Each number is 200 + 30 x the weight over its row's rms, rounded and kept within 0 to 999. Layers, rows and columns count from 0. The size before them is the row's rms in percent of the matrix's.

# layer 6 MLP up, 768x192, rms 0.0755, rows 192-228, columns 96-191
117,176,180,158,251,198,154,223,197,202,231,213,175,236,237,178,202,182,231,232,200,173,194,170,148,242,181,216,222,171,178,182,190,185,165,162,216,175,232,192,175,171,166,195,214,224,192,198,245,218,198,217,175,177,247,251,205,192,202,145,232,151,230,146,180,214,170,191,181,215,276,214,201,209,188,159,137,196,217,253,151,202,201,223,218,213,179,143,223,198,246,191,213,161,178,223,217
086,206,212,225,211,180,218,158,188,215,221,212,206,184,183,199,315,215,173,216,235,183,222,231,224,198,200,191,160,222,220,157,179,162,178,223,184,188,187,191,176,208,154,196,208,196,175,224,172,183,201,221,193,243,230,226,208,166,164,153,213,181,223,226,192,241,187,202,174,241,202,153,199,129,256,240,216,258,264,218,254,214,254,157,181,228,214,226,128,230,238,185,219,194,155,221,132
097,240,184,193,241,165,197,206,177,235,168,181,208,207,157,155,184,165,193,203,236,176,187,227,153,202,209,188,187,151,275,134,172,167,185,174,173,200,231,149,164,260,161,183,185,159,236,233,155,241,211,184,206,199,227,240,177,171,190,182,224,227,242,222,218,167,252,159,173,172,158,178,190,214,185,180,177,158,223,184,275,207,215,243,195,250,177,226,205,187,258,204,170,213,254,185,191
105,245,184,206,240,179,167,230,221,170,227,176,194,243,235,216,148,185,229,282,182,183,180,211,207,178,190,202,199,185,188,174,166,163,162,235,150,182,177,222,210,217,210,153,173,218,185,189,210,189,211,215,216,178,192,226,183,246,216,187,163,133,210,174,201,213,167,173,202,241,181,175,155,138,181,235,185,211,225,200,238,220,212,288,213,178,224,191,250,196,218,154,179,268,225,228,189
109,191,152,188,197,158,238,212,168,184,205,271,212,208,209,209,169,199,193,193,178,171,262,190,269,205,285,160,163,156,184,164,152,227,182,174,244,176,167,175,215,239,180,159,139,171,193,203,243,210,183,193,225,223,207,219,200,212,224,219,190,204,197,233,181,231,225,212,233,170,189,224,219,248,204,216,192,205,249,208,198,229,193,228,199,205,234,197,157,203,222,178,190,159,239,256,222
095,199,186,177,274,147,220,176,228,169,220,257,209,185,210,218,230,231,162,201,195,210,219,199,217,233,221,149,209,140,224,185,171,139,184,232,185,179,233,225,183,214,159,201,180,224,213,163,190,231,258,219,180,227,167,244,173,289,191,236,148,214,249,216,141,244,190,190,216,218,192,186,172,175,225,168,216,228,201,144,247,229,246,226,215,182,201,189,195,254,238,190,168,192,235,209,236
097,179,172,191,231,146,229,126,168,200,172,176,202,231,162,172,223,216,123,174,215,200,216,194,184,237,244,200,210,181,197,223,136,158,226,160,201,189,209,158,218,262,244,208,211,194,191,227,182,225,223,170,226,222,244,176,156,218,232,209,171,165,218,161,192,158,210,269,208,165,246,135,207,161,212,245,262,164,179,174,204,170,215,230,270,223,216,191,131,217,237,175,208,208,173,233,183
100,198,208,209,157,239,221,236,191,231,162,188,150,160,181,225,221,196,182,201,245,223,189,200,192,215,198,177,210,174,209,150,226,178,192,196,206,250,274,271,212,192,195,187,238,218,222,201,169,195,252,247,151,155,177,221,194,194,154,232,224,237,238,199,208,205,146,217,254,160,178,182,199,221,222,201,188,221,277,174,224,192,183,198,208,203,178,162,212,176,223,149,164,175,170,257,175
096,270,207,198,181,188,194,228,169,168,187,257,218,248,223,225,218,179,210,231,209,209,173,182,168,208,222,197,138,189,168,188,187,210,195,201,202,212,160,136,161,176,237,181,222,180,199,160,223,237,158,217,205,153,208,265,237,214,184,219,253,200,238,153,209,200,194,192,213,207,223,182,150,203,274,191,254,239,196,167,232,198,254,159,171,208,157,212,216,221,234,250,207,207,167,194,227
095,249,197,177,212,216,226,209,165,174,167,221,201,150,195,194,206,217,203,167,237,179,176,247,178,184,192,200,207,169,168,175,151,130,235,217,182,194,160,179,237,179,226,189,178,172,133,216,177,253,162,244,165,189,189,218,235,163,233,253,161,243,191,220,168,213,218,223,198,147,221,154,152,230,133,220,176,200,226,222,170,199,215,216,161,220,195,220,215,186,229,191,198,199,178,244,238
094,187,169,215,199,210,249,170,232,238,148,267,215,157,221,167,197,155,179,266,145,220,235,170,154,207,185,232,211,231,216,197,193,142,164,214,200,220,221,133,230,236,254,154,232,227,183,176,222,205,211,246,173,201,228,177,183,224,209,188,213,217,193,194,189,170,199,240,170,222,209,224,206,135,168,213,195,144,235,178,171,234,182,131,211,145,192,199,232,167,209,175,210,202,201,175,230
095,235,204,215,217,188,220,227,238,193,157,225,178,236,183,193,168,208,157,175,221,210,176,168,215,188,173,230,189,206,175,179,216,194,229,192,235,225,205,188,205,213,214,202,224,214,225,181,195,190,173,215,246,259,185,157,244,161,239,259,152,188,211,231,199,258,163,218,243,212,171,199,163,176,184,181,193,198,113,226,170,181,209,197,244,216,302,234,155,171,227,242,198,176,200,247,158
099,178,159,205,242,180,204,196,191,193,239,202,206,197,174,177,153,217,150,148,170,195,178,195,151,204,220,195,231,255,193,224,178,217,178,245,210,224,204,202,225,185,217,173,273,182,189,198,193,201,181,176,209,226,213,216,240,161,157,162,167,185,188,242,191,211,216,189,191,213,212,192,233,239,183,263,143,227,224,195,185,282,175,249,141,174,168,198,170,261,172,213,234,193,214,209,185
100,251,186,206,197,212,190,200,225,185,173,215,200,187,188,167,215,180,195,209,207,180,191,185,210,222,182,151,195,203,188,186,198,171,190,248,183,187,237,255,205,219,212,202,173,183,165,232,172,208,155,250,156,177,178,172,268,204,206,168,225,193,262,171,190,211,196,195,174,222,212,201,199,204,256,166,159,182,165,163,216,257,217,221,192,235,145,226,189,137,195,236,191,202,229,203,172
107,189,239,241,206,194,162,181,205,237,205,235,261,215,170,177,157,187,171,230,278,227,235,241,166,140,232,216,181,195,169,118,211,188,227,142,198,171,187,201,135,208,220,183,226,191,220,256,177,234,213,249,167,243,219,222,148,213,225,186,185,166,247,199,213,206,198,218,241,177,189,227,183,250,189,159,189,220,167,199,154,207,177,162,266,225,187,210,201,190,194,227,209,178,222,176,195
090,219,223,279,208,181,226,231,219,163,185,174,237,177,197,205,209,262,240,215,205,238,155,187,199,201,184,194,229,179,204,261,213,260,169,224,199,236,183,201,182,191,247,181,176,214,208,193,229,176,169,236,239,192,212,117,252,203,169,197,223,234,225,211,175,198,229,143,228,197,267,188,185,185,202,173,144,185,169,148,185,214,220,248,190,249,189,177,242,223,223,230,191,144,143,236,188
107,221,159,172,178,227,200,179,199,123,166,254,170,218,220,143,208,184,189,163,202,198,161,149,222,185,205,178,206,184,161,189,268,200,228,190,165,193,188,205,216,219,187,206,146,166,145,238,189,206,193,206,175,220,243,201,190,224,178,184,175,224,217,203,187,170,233,210,173,216,147,193,215,218,136,203,178,181,160,196,141,202,196,242,240,237,190,280,217,177,213,191,225,192,189,224,185
104,202,226,258,181,193,197,146,166,180,184,194,163,187,218,187,188,147,208,227,219,240,219,181,207,225,158,172,169,208,234,185,211,209,166,180,230,106,218,248,244,211,229,157,169,295,149,199,223,238,213,211,207,169,166,232,171,165,216,219,178,139,191,193,229,189,219,159,203,179,237,209,166,212,209,189,194,228,183,202,232,222,211,230,181,192,183,223,223,187,262,186,158,230,203,212,189
100,221,201,172,205,217,260,206,156,242,219,183,242,185,188,182,211,236,245,190,186,207,204,134,240,199,227,200,208,166,181,193,204,181,195,224,257,207,187,243,190,246,212,215,225,178,125,144,180,214,228,174,252,160,230,117,213,159,224,155,181,196,218,239,151,166,247,183,196,234,204,211,195,175,183,254,167,178,181,195,197,196,173,238,189,140,225,212,199,187,215,231,202,187,235,220,219
097,147,156,202,211,166,199,187,202,218,187,193,194,233,226,122,203,188,216,175,209,211,198,198,187,202,205,130,207,132,237,207,199,192,205,179,144,183,184,204,189,171,216,227,242,200,261,251,188,204,204,161,200,193,205,204,208,218,186,214,251,177,272,202,225,242,197,233,194,200,189,160,219,202,218,243,198,147,213,200,231,186,209,233,197,194,222,210,237,247,199,180,192,234,205,153,166
103,194,211,153,236,224,241,253,168,152,200,240,193,209,150,223,232,188,191,215,224,162,182,207,222,191,233,172,185,216,189,211,226,215,168,224,148,211,204,155,166,202,229,187,145,147,169,242,239,207,154,207,244,200,225,150,224,172,185,149,183,195,199,237,240,237,209,232,237,151,154,195,204,176,189,189,238,222,175,241,233,218,214,247,178,210,203,261,227,158,204,154,229,195,161,196,175
102,191,188,153,212,171,130,211,176,183,227,196,187,183,202,191,166,179,173,211,188,212,221,162,186,176,230,205,200,134,207,175,184,186,181,207,196,249,203,242,256,189,185,174,229,187,210,200,169,247,185,206,136,183,203,140,188,157,207,191,208,229,180,217,304,303,217,151,221,192,276,176,238,186,140,198,175,242,190,211,199,262,239,264,178,163,187,192,208,177,209,226,203,211,231,189,206
089,178,186,210,262,155,244,220,197,137,188,201,258,202,166,206,234,186,188,167,195,167,209,177,179,184,181,217,236,178,199,166,174,234,235,244,205,214,194,158,260,177,186,216,231,151,215,231,229,202,234,189,191,202,201,161,219,185,269,201,209,256,218,198,179,215,198,216,247,252,207,199,218,157,179,136,126,226,195,213,169,237,227,218,180,196,209,231,214,208,191,153,184,250,176,222,149
097,212,175,166,156,247,157,216,241,183,183,167,205,214,232,151,194,194,164,174,166,215,187,229,206,239,165,206,221,149,149,226,172,209,180,226,208,174,243,224,173,182,188,222,216,175,232,182,212,235,194,220,218,193,240,153,184,167,175,194,151,172,208,180,132,134,216,189,171,217,196,186,211,162,173,221,187,179,171,217,187,273,182,169,239,196,205,227,178,213,225,192,232,193,157,167,201
089,215,168,274,188,163,188,199,207,238,178,174,192,197,223,142,153,199,175,236,164,221,229,203,202,231,187,196,165,196,233,238,184,210,162,213,179,234,232,213,244,167,152,146,233,231,166,254,171,183,178,168,166,215,214,193,163,198,206,149,244,195,207,194,234,244,197,197,173,178,200,222,186,196,260,176,182,218,214,182,188,219,222,234,174,245,128,242,175,207,195,192,176,220,160,168,213
097,250,170,171,192,252,211,182,184,89,183,217,163,180,165,210,200,201,208,233,220,180,196,187,194,202,231,155,200,146,219,166,153,222,156,219,194,198,218,222,178,225,197,192,215,191,225,200,244,197,178,278,177,199,187,185,216,179,167,171,279,163,246,157,195,170,197,240,264,207,179,165,231,184,189,169,188,88,202,214,231,247,174,231,220,194,233,207,209,218,151,242,218,195,143,201,200
098,224,193,182,237,201,132,190,182,223,221,227,159,189,176,222,226,228,209,207,214,149,233,210,199,175,169,198,202,181,232,187,215,201,216,169,175,191,225,248,246,189,276,172,187,195,167,193,240,167,217,191,194,203,224,242,228,247,180,207,220,177,236,170,191,199,172,240,149,204,179,134,207,217,108,190,275,168,147,180,205,205,236,167,207,261,222,226,212,192,232,186,224,206,203,229,233
102,158,176,224,248,246,188,211,214,195,202,203,186,195,209,261,183,232,172,186,195,222,181,172,195,179,204,230,199,230,211,136,176,207,182,176,188,183,207,175,233,127,185,145,127,142,237,141,153,250,198,199,223,183,142,153,238,204,274,218,203,268,202,185,211,190,226,195,211,214,185,239,218,181,222,232,213,166,195,250,175,214,196,169,209,188,205,211,220,177,222,182,199,194,214,175,193
102,188,219,224,233,177,222,217,244,221,265,172,184,228,240,234,212,209,232,210,233,184,150,161,207,224,161,192,192,237,173,259,215,193,218,208,264,192,140,252,204,163,247,185,192,221,228,179,160,207,199,204,237,192,199,156,147,207,208,213,242,169,200,168,198,212,184,233,200,188,167,161,252,183,164,218,238,181,190,206,157,171,236,179,198,228,152,222,204,209,218,234,225,225,172,216,242
089,206,211,283,207,165,232,204,207,193,131,208,228,192,153,200,214,213,200,154,300,244,197,197,222,185,230,247,154,202,224,204,195,265,224,173,185,186,160,252,192,224,189,236,170,169,172,180,251,243,142,195,181,261,196,168,201,195,240,249,166,200,229,216,183,183,200,179,209,220,174,207,174,195,239,202,203,208,200,191,166,162,159,149,183,142,201,206,230,237,140,227,184,180,222,209,163
100,206,218,236,190,218,198,181,236,224,188,193,173,181,140,158,201,163,148,255,265,181,227,205,190,191,237,139,140,185,160,179,198,179,172,236,172,215,200,266,197,203,242,222,222,213,215,204,185,193,178,219,227,241,152,211,189,217,224,217,169,244,224,237,170,205,253,244,202,205,206,144,188,193,185,189,163,243,215,209,283,160,181,194,221,233,195,233,227,221,238,203,244,157,145,210,191
105,139,215,214,212,149,219,213,191,190,174,200,174,211,234,132,189,180,165,198,196,239,190,197,196,187,235,175,170,227,204,187,164,217,186,235,167,174,227,202,199,224,194,196,187,191,191,165,176,209,203,172,232,167,152,182,151,208,170,226,191,216,179,210,273,186,239,196,202,174,174,220,265,182,205,247,138,188,177,210,235,255,194,257,263,208,248,213,226,148,239,220,210,218,229,165,167
115,172,191,208,247,147,190,218,188,229,184,191,218,198,210,190,142,196,254,184,203,190,200,141,215,195,185,181,267,181,208,260,221,208,201,199,233,173,172,203,236,210,224,208,229,216,232,197,197,184,170,228,217,129,181,206,200,255,101,208,208,244,232,198,212,230,178,212,147,254,231,140,171,222,189,164,153,179,253,201,200,201,208,246,251,196,205,179,183,169,219,217,193,179,166,180,198
086,159,240,180,203,168,129,150,183,178,237,195,198,185,158,222,238,195,208,201,213,219,207,197,189,193,126,158,212,162,200,255,116,195,214,178,231,136,232,206,187,144,133,240,252,209,194,196,242,170,233,210,171,221,245,227,208,171,212,174,188,175,189,227,209,175,181,140,147,212,233,194,164,186,240,185,176,186,193,156,209,190,182,227,175,245,214,212,191,244,187,169,203,197,182,194,238
090,201,189,201,172,203,228,206,192,162,193,210,214,214,194,230,222,214,227,246,211,173,207,200,183,152,202,183,220,185,209,210,263,225,214,208,179,232,143,196,185,180,230,171,195,211,197,221,200,186,192,241,166,184,208,186,218,207,173,223,218,187,224,204,267,182,260,214,155,187,247,209,121,229,164,198,150,166,242,135,265,197,237,210,188,212,199,212,226,181,205,180,180,190,164,278,212
097,230,226,191,201,218,203,219,240,231,300,181,181,200,241,156,184,213,174,167,207,213,208,177,241,177,179,199,230,205,246,218,194,236,206,241,185,216,254,167,207,215,216,218,184,172,218,220,222,238,218,251,163,182,192,169,161,169,206,196,188,91,229,197,179,179,216,192,207,219,239,181,251,172,207,165,176,193,159,221,174,190,203,205,142,244,202,174,177,190,222,177,184,152,143,233,161
099,168,221,153,212,216,216,204,205,87,151,240,211,173,243,226,192,132,244,192,209,266,222,217,167,160,158,206,148,200,207,204,226,216,190,222,168,212,225,261,162,193,257,223,211,198,195,190,195,209,206,161,234,236,173,228,223,176,190,223,190,188,202,213,211,188,253,241,202,131,202,138,200,233,173,211,205,231,169,222,292,238,182,179,212,171,170,154,190,214,258,196,203,226,168,157,240
# layer 6 MLP down (transposed), 768x192, rms 0.0645, rows 192-227, columns 96-191
113,201,220,239,177,168,179,143,206,196,162,178,262,133,167,200,183,183,208,157,208,196,162,248,253,177,228,180,220,174,193,233,218,200,223,184,187,127,197,150,247,183,205,211,171,214,247,195,168,215,206,183,190,231,227,227,211,194,154,186,183,153,181,221,160,213,242,200,176,161,230,206,280,200,219,189,188,159,210,189,193,248,235,211,224,198,221,171,233,172,224,196,122,176,174,137,189
088,205,212,227,208,208,197,200,230,225,179,160,198,200,227,209,180,177,201,244,206,260,184,155,150,184,222,179,223,161,165,240,187,187,201,173,216,200,151,195,212,130,232,218,212,241,179,196,187,194,196,186,199,194,176,184,278,202,220,237,229,186,175,215,207,207,196,237,160,144,204,195,217,178,183,244,220,162,141,179,204,214,205,162,183,221,200,242,209,226,230,240,181,177,192,205,213
084,175,222,198,225,181,198,200,155,239,220,191,204,167,252,204,220,171,151,168,175,198,216,142,181,185,188,166,227,241,193,230,151,218,180,191,223,231,176,181,155,180,205,164,178,209,191,212,207,169,163,196,211,224,189,159,241,215,159,231,176,189,216,230,184,227,196,252,257,195,188,178,192,163,229,206,182,163,197,188,152,223,189,250,182,156,195,148,202,170,149,210,201,186,234,214,245
114,222,167,207,192,144,244,156,187,171,146,176,266,221,106,211,197,194,220,178,187,205,226,204,172,214,253,216,251,211,164,211,191,192,182,204,153,180,162,162,220,203,199,227,199,232,219,213,186,216,208,170,210,152,222,196,226,194,202,216,194,240,196,194,153,152,176,210,233,166,234,205,171,223,241,170,172,194,167,240,198,228,184,167,252,196,238,190,184,202,223,135,180,170,164,218,207
100,234,252,181,232,202,195,162,213,279,171,204,181,182,190,200,197,242,195,225,179,204,211,249,205,162,152,160,229,213,194,217,219,180,220,218,187,200,197,249,206,155,177,231,247,198,211,189,252,182,235,239,177,228,181,194,200,237,199,177,168,195,210,191,206,185,226,208,190,172,182,189,197,187,193,174,154,225,222,178,166,230,180,115,245,231,191,265,257,198,141,214,208,195,169,188,184
086,179,198,235,205,210,170,270,162,177,238,200,180,205,229,214,161,202,240,250,193,217,227,232,196,135,230,210,246,149,201,223,203,201,197,145,234,195,189,199,232,180,185,164,176,192,254,172,237,219,203,199,231,132,207,194,199,191,227,220,217,170,216,221,184,228,192,210,175,214,199,210,202,175,183,187,210,139,183,235,121,161,183,208,224,161,215,171,215,144,208,240,149,243,244,218,200
093,232,223,171,183,246,211,248,150,202,216,161,200,260,214,175,244,210,206,239,161,213,133,170,250,261,184,203,228,195,217,171,192,237,222,260,178,213,170,205,207,177,165,184,173,189,145,206,162,196,235,170,215,168,186,185,182,208,168,167,192,117,223,228,211,238,205,218,208,183,205,170,213,186,186,225,200,218,175,118,227,207,188,261,176,191,199,190,183,165,203,249,251,205,168,205,202
094,186,147,178,200,182,201,255,229,196,236,242,283,200,248,193,189,173,189,159,191,203,174,230,201,224,138,227,172,268,178,174,194,217,245,197,179,184,230,153,187,198,212,175,168,170,231,218,155,248,134,214,187,162,211,188,188,140,181,175,204,202,229,217,212,209,172,212,221,187,224,163,156,210,235,218,207,302,189,161,171,198,226,210,214,173,199,191,217,215,211,250,256,176,208,204,182
106,226,224,189,153,221,194,199,232,186,178,171,172,205,202,183,228,175,237,190,211,235,173,228,210,194,146,194,189,226,231,206,202,180,236,146,203,191,152,196,238,232,191,188,201,198,243,237,221,212,215,170,132,207,147,229,168,221,190,239,222,154,228,148,229,202,180,183,166,184,168,212,193,215,172,222,166,207,237,204,225,218,147,175,205,186,186,220,174,225,219,208,190,206,169,221,220
101,175,196,209,279,154,223,211,227,171,173,157,200,191,135,131,227,182,208,171,180,187,237,191,216,200,203,197,178,203,203,208,183,192,191,197,211,144,201,196,211,223,175,223,122,165,185,216,202,207,140,162,192,223,186,172,188,200,192,171,170,211,135,196,176,171,133,192,215,232,241,204,159,226,195,207,206,173,238,205,178,204,202,169,208,175,255,226,247,203,191,193,177,222,202,217,159
099,237,188,170,206,206,199,166,227,183,219,212,236,181,167,231,185,241,217,204,184,206,152,196,237,223,225,232,148,114,213,184,193,219,231,174,220,159,163,206,202,197,218,218,194,142,173,181,217,179,205,186,188,196,209,178,177,173,207,234,212,184,249,226,242,230,208,201,247,204,228,154,201,256,149,197,150,203,239,200,215,146,221,213,143,248,229,201,227,188,190,204,226,211,210,187,232
096,157,223,151,171,261,210,194,169,202,178,222,189,169,252,234,267,177,198,194,235,222,173,196,170,161,236,186,199,225,222,189,243,187,194,233,206,194,195,209,236,231,209,238,185,143,179,236,216,191,178,257,204,191,193,200,204,235,168,114,219,218,225,165,178,178,191,244,180,164,152,169,237,190,190,182,205,229,273,190,258,197,188,198,220,216,188,199,183,191,173,207,216,218,193,161,201
112,223,189,144,182,216,192,202,232,207,164,167,183,185,204,135,208,95,207,214,263,200,206,253,187,254,186,206,232,161,210,219,199,164,245,186,217,149,240,167,279,233,278,228,222,233,204,122,231,211,214,226,167,210,177,208,114,185,209,218,218,210,203,199,208,198,215,185,173,170,194,177,178,210,218,232,166,220,205,232,233,198,205,206,175,197,231,191,222,197,216,196,235,221,139,156,191
110,190,161,225,202,193,196,185,255,195,119,159,176,212,214,221,151,179,243,174,200,196,181,216,150,280,191,223,226,175,228,134,214,213,196,230,202,175,196,186,227,183,186,236,224,192,174,202,166,216,164,252,180,155,248,231,194,182,186,206,177,205,172,227,183,164,169,213,198,170,219,237,266,193,156,179,172,218,223,267,251,144,270,178,224,187,180,218,194,221,205,195,213,240,177,186,221
108,228,210,188,202,182,175,233,214,213,161,147,190,170,215,225,189,175,246,210,240,167,183,199,238,228,242,207,250,188,225,174,111,192,152,165,175,265,197,207,215,227,215,246,221,174,191,180,194,190,186,233,175,209,222,150,197,232,272,195,218,187,180,249,198,169,188,217,222,226,213,159,201,206,220,237,209,176,190,188,246,173,177,218,212,188,152,157,171,233,199,256,186,192,221,244,237
079,154,240,227,171,184,173,153,242,197,167,172,175,224,170,220,242,248,213,239,233,196,204,194,225,198,236,154,200,185,137,176,167,197,216,210,207,271,225,176,215,189,235,196,221,215,197,210,179,252,220,216,167,219,232,260,190,168,156,197,198,179,157,229,223,174,214,233,168,196,141,192,242,246,158,205,215,145,221,232,210,237,162,167,222,195,214,159,107,192,191,191,233,206,201,239,210
109,172,194,229,197,177,204,257,204,275,199,221,149,208,155,223,197,179,211,145,197,192,228,254,184,219,199,234,249,255,245,188,155,165,204,229,210,195,245,199,243,166,191,159,207,184,229,228,164,189,226,205,199,196,167,111,188,186,206,165,194,193,196,246,210,217,172,219,200,227,204,189,201,247,241,177,203,181,204,178,239,198,135,235,141,215,244,168,264,218,166,210,151,206,167,216,183
117,190,142,168,169,221,184,216,197,201,229,212,237,181,190,197,247,155,196,199,173,187,186,194,214,237,186,245,139,229,243,156,216,229,214,179,213,192,169,222,234,190,165,176,238,270,194,151,254,184,238,185,254,259,247,219,220,208,189,186,188,172,220,194,178,164,192,193,173,235,180,187,230,182,277,193,219,119,246,197,175,185,145,198,245,262,181,150,224,163,205,188,139,244,216,245,202
100,225,218,157,227,198,175,261,205,185,128,162,206,204,240,173,143,137,185,151,218,255,195,237,192,267,217,180,191,217,212,236,182,214,243,209,213,207,143,199,221,187,211,185,188,227,252,216,225,129,201,179,188,200,230,194,241,217,220,143,176,212,158,215,200,178,155,181,209,192,243,193,204,174,195,147,162,167,256,189,232,215,198,161,193,217,192,241,196,229,230,209,189,216,163,207,196
108,246,198,178,174,196,194,216,155,201,176,186,280,199,202,209,223,205,182,184,205,200,168,197,221,188,199,229,204,212,226,202,243,157,225,185,182,161,171,201,227,150,187,161,198,217,168,258,185,187,180,173,189,191,175,153,168,219,192,175,154,188,168,237,244,192,167,204,234,222,143,218,165,284,241,212,228,192,174,181,204,206,173,148,232,202,231,235,176,192,162,175,222,193,184,183,211
107,205,236,211,188,199,228,183,212,193,196,201,216,186,195,151,163,213,196,172,189,165,177,222,210,159,209,186,192,151,234,174,201,171,154,198,224,184,171,192,162,195,219,199,253,211,234,160,133,152,150,225,228,268,207,226,180,180,222,269,173,225,191,163,261,223,202,200,159,210,222,181,258,237,236,212,130,166,191,147,198,204,181,156,200,199,266,163,189,186,200,200,190,182,181,193,165
119,164,207,247,183,219,154,214,169,226,156,165,190,205,206,216,163,170,195,176,203,162,199,234,230,217,156,236,241,124,207,275,212,210,219,188,206,256,178,225,217,175,250,187,212,219,174,236,192,207,206,210,189,249,198,193,260,203,196,212,228,151,160,176,222,197,234,218,153,168,138,174,241,255,205,234,216,174,271,193,199,183,214,198,262,181,197,220,212,223,249,175,175,159,207,247,208
088,167,220,212,196,252,178,233,177,204,230,170,227,258,162,193,199,191,167,199,261,219,166,185,215,209,200,214,199,203,214,208,216,180,203,186,182,186,191,224,183,221,207,216,230,222,234,188,178,216,168,204,214,139,179,251,196,189,170,143,204,206,169,212,198,220,179,173,222,193,248,232,204,226,179,159,148,169,232,256,180,185,230,189,242,173,201,180,194,178,191,170,153,189,193,219,231
092,206,230,193,157,183,188,197,223,180,160,212,194,176,197,261,182,200,177,210,177,158,250,151,174,169,220,165,212,208,175,238,230,210,225,175,190,170,184,181,219,196,188,143,218,181,226,191,208,205,169,205,162,165,197,232,200,225,265,168,248,244,211,166,216,184,186,200,180,203,140,244,183,189,242,195,215,211,235,192,212,208,201,217,256,200,220,184,181,223,181,174,215,200,265,215,163
086,195,200,210,198,171,174,135,165,152,183,182,206,258,205,143,234,203,180,208,164,208,209,187,207,188,186,249,120,149,133,265,213,163,239,206,241,194,233,246,182,203,176,226,183,185,174,162,185,237,190,259,205,139,212,221,173,179,222,204,218,213,224,189,237,240,142,195,209,205,243,216,211,178,175,203,206,132,193,234,202,180,206,178,245,194,239,133,212,245,207,235,207,203,213,146,197
105,196,200,182,167,175,227,223,230,243,234,171,180,252,179,172,215,183,201,230,224,242,224,195,206,157,144,236,150,156,169,233,151,211,169,195,217,182,190,167,196,200,221,235,258,263,176,211,186,228,177,239,207,180,216,207,210,222,173,194,171,155,199,186,197,243,203,193,158,172,190,230,191,206,189,233,227,247,201,171,156,192,198,233,192,218,202,147,203,206,211,174,162,208,213,184,274
111,163,199,252,154,173,221,200,182,218,218,193,190,251,206,132,187,134,188,193,195,148,204,164,172,95,192,211,221,173,206,223,185,256,176,216,207,208,175,195,218,183,192,231,199,182,187,194,200,236,168,209,174,216,151,174,244,198,224,212,230,226,162,180,199,172,137,234,228,173,230,235,208,186,192,238,200,203,283,217,181,206,198,198,156,186,183,215,262,267,185,195,135,155,203,193,181
095,267,192,172,224,178,177,147,175,221,204,205,198,218,227,196,184,199,226,218,240,189,199,204,212,251,204,204,200,163,164,192,192,214,166,199,210,187,238,171,228,201,235,256,198,181,204,228,246,172,199,185,197,220,171,223,221,171,232,203,121,207,220,207,254,188,250,245,169,194,216,173,234,211,191,149,234,269,226,244,185,159,236,163,200,249,233,221,202,164,148,181,139,196,201,134,217
101,212,151,225,172,155,189,157,214,166,189,181,286,152,196,194,225,177,167,144,217,197,192,250,194,164,199,177,205,273,218,138,191,194,229,217,140,204,211,188,217,180,136,228,236,141,186,198,226,215,184,208,265,248,222,237,223,202,220,139,199,210,214,197,190,185,156,199,229,177,191,197,172,213,195,199,211,145,208,179,215,192,156,220,209,226,224,207,142,186,212,197,163,188,233,151,208
087,174,237,203,207,214,240,216,242,209,179,180,177,180,191,236,173,153,247,161,202,176,205,197,212,258,245,168,144,209,275,194,195,183,158,178,199,165,207,170,167,211,206,183,178,198,151,198,202,252,220,216,169,174,232,219,226,156,207,211,165,216,138,214,169,192,188,163,179,241,177,200,205,200,145,167,209,238,139,169,207,240,173,207,164,214,137,190,122,211,220,201,221,186,202,166,181
086,213,165,191,194,159,197,262,182,242,200,164,226,139,260,211,240,242,177,189,213,226,153,228,165,242,205,168,179,210,191,207,228,185,188,247,180,232,179,209,203,223,191,212,226,201,238,192,213,266,181,158,163,174,174,193,166,177,200,200,196,176,202,153,240,195,182,214,160,175,193,172,217,224,226,158,230,171,147,173,205,210,222,203,206,159,226,223,168,228,178,194,160,211,223,190,172
095,184,170,243,184,206,210,202,240,229,184,184,233,223,154,257,168,189,164,148,219,201,179,210,192,212,218,276,219,294,213,195,211,188,222,221,221,180,235,198,213,179,247,210,198,151,232,162,231,252,198,233,217,153,155,225,148,149,207,205,204,165,196,196,166,189,173,242,207,158,201,204,204,166,198,282,212,205,204,214,227,221,256,183,109,173,198,210,199,221,158,202,236,175,242,204,221
122,210,144,203,220,206,158,218,210,176,236,243,186,238,199,212,186,176,185,189,175,226,192,196,232,243,231,210,214,184,144,199,248,192,192,200,202,261,209,195,204,200,165,177,171,232,200,182,189,159,206,155,140,225,195,145,232,237,192,181,215,200,164,199,187,198,208,190,183,249,215,190,199,178,229,228,226,166,181,187,178,219,226,212,201,212,179,201,186,249,241,175,229,171,245,174,149
084,230,172,214,239,195,220,234,240,187,206,213,196,221,227,159,176,202,187,237,191,161,209,145,230,202,229,215,225,187,198,174,247,221,191,206,244,212,159,206,170,256,230,175,203,161,173,228,213,204,191,210,210,225,152,181,199,160,193,284,203,186,230,163,247,194,228,242,261,244,172,198,205,149,190,219,203,135,169,185,194,212,207,233,261,162,218,188,187,190,221,218,204,216,195,203,136
087,168,239,163,206,129,205,196,229,166,201,205,211,271,220,170,197,207,254,249,179,249,268,192,205,186,245,173,246,213,177,223,150,170,163,185,197,186,202,171,198,249,180,207,201,148,239,192,210,189,212,184,213,186,165,229,209,147,172,212,169,226,183,191,226,173,157,181,172,212,208,200,158,197,259,125,224,202,236,200,144,205,234,212,194,197,158,204,207,186,219,205,268,181,219,236,259
099,204,178,189,212,251,173,206,158,147,160,192,203,196,223,192,198,154,167,171,214,203,131,169,220,213,232,230,190,230,235,175,193,205,217,205,218,184,99,200,205,167,192,190,221,187,226,195,167,205,182,166,176,255,236,200,245,205,164,224,240,269,204,186,156,189,186,174,216,149,195,198,162,241,200,232,225,251,204,164,214,230,217,157,191,176,199,206,182,197,202,222,227,166,169,158,193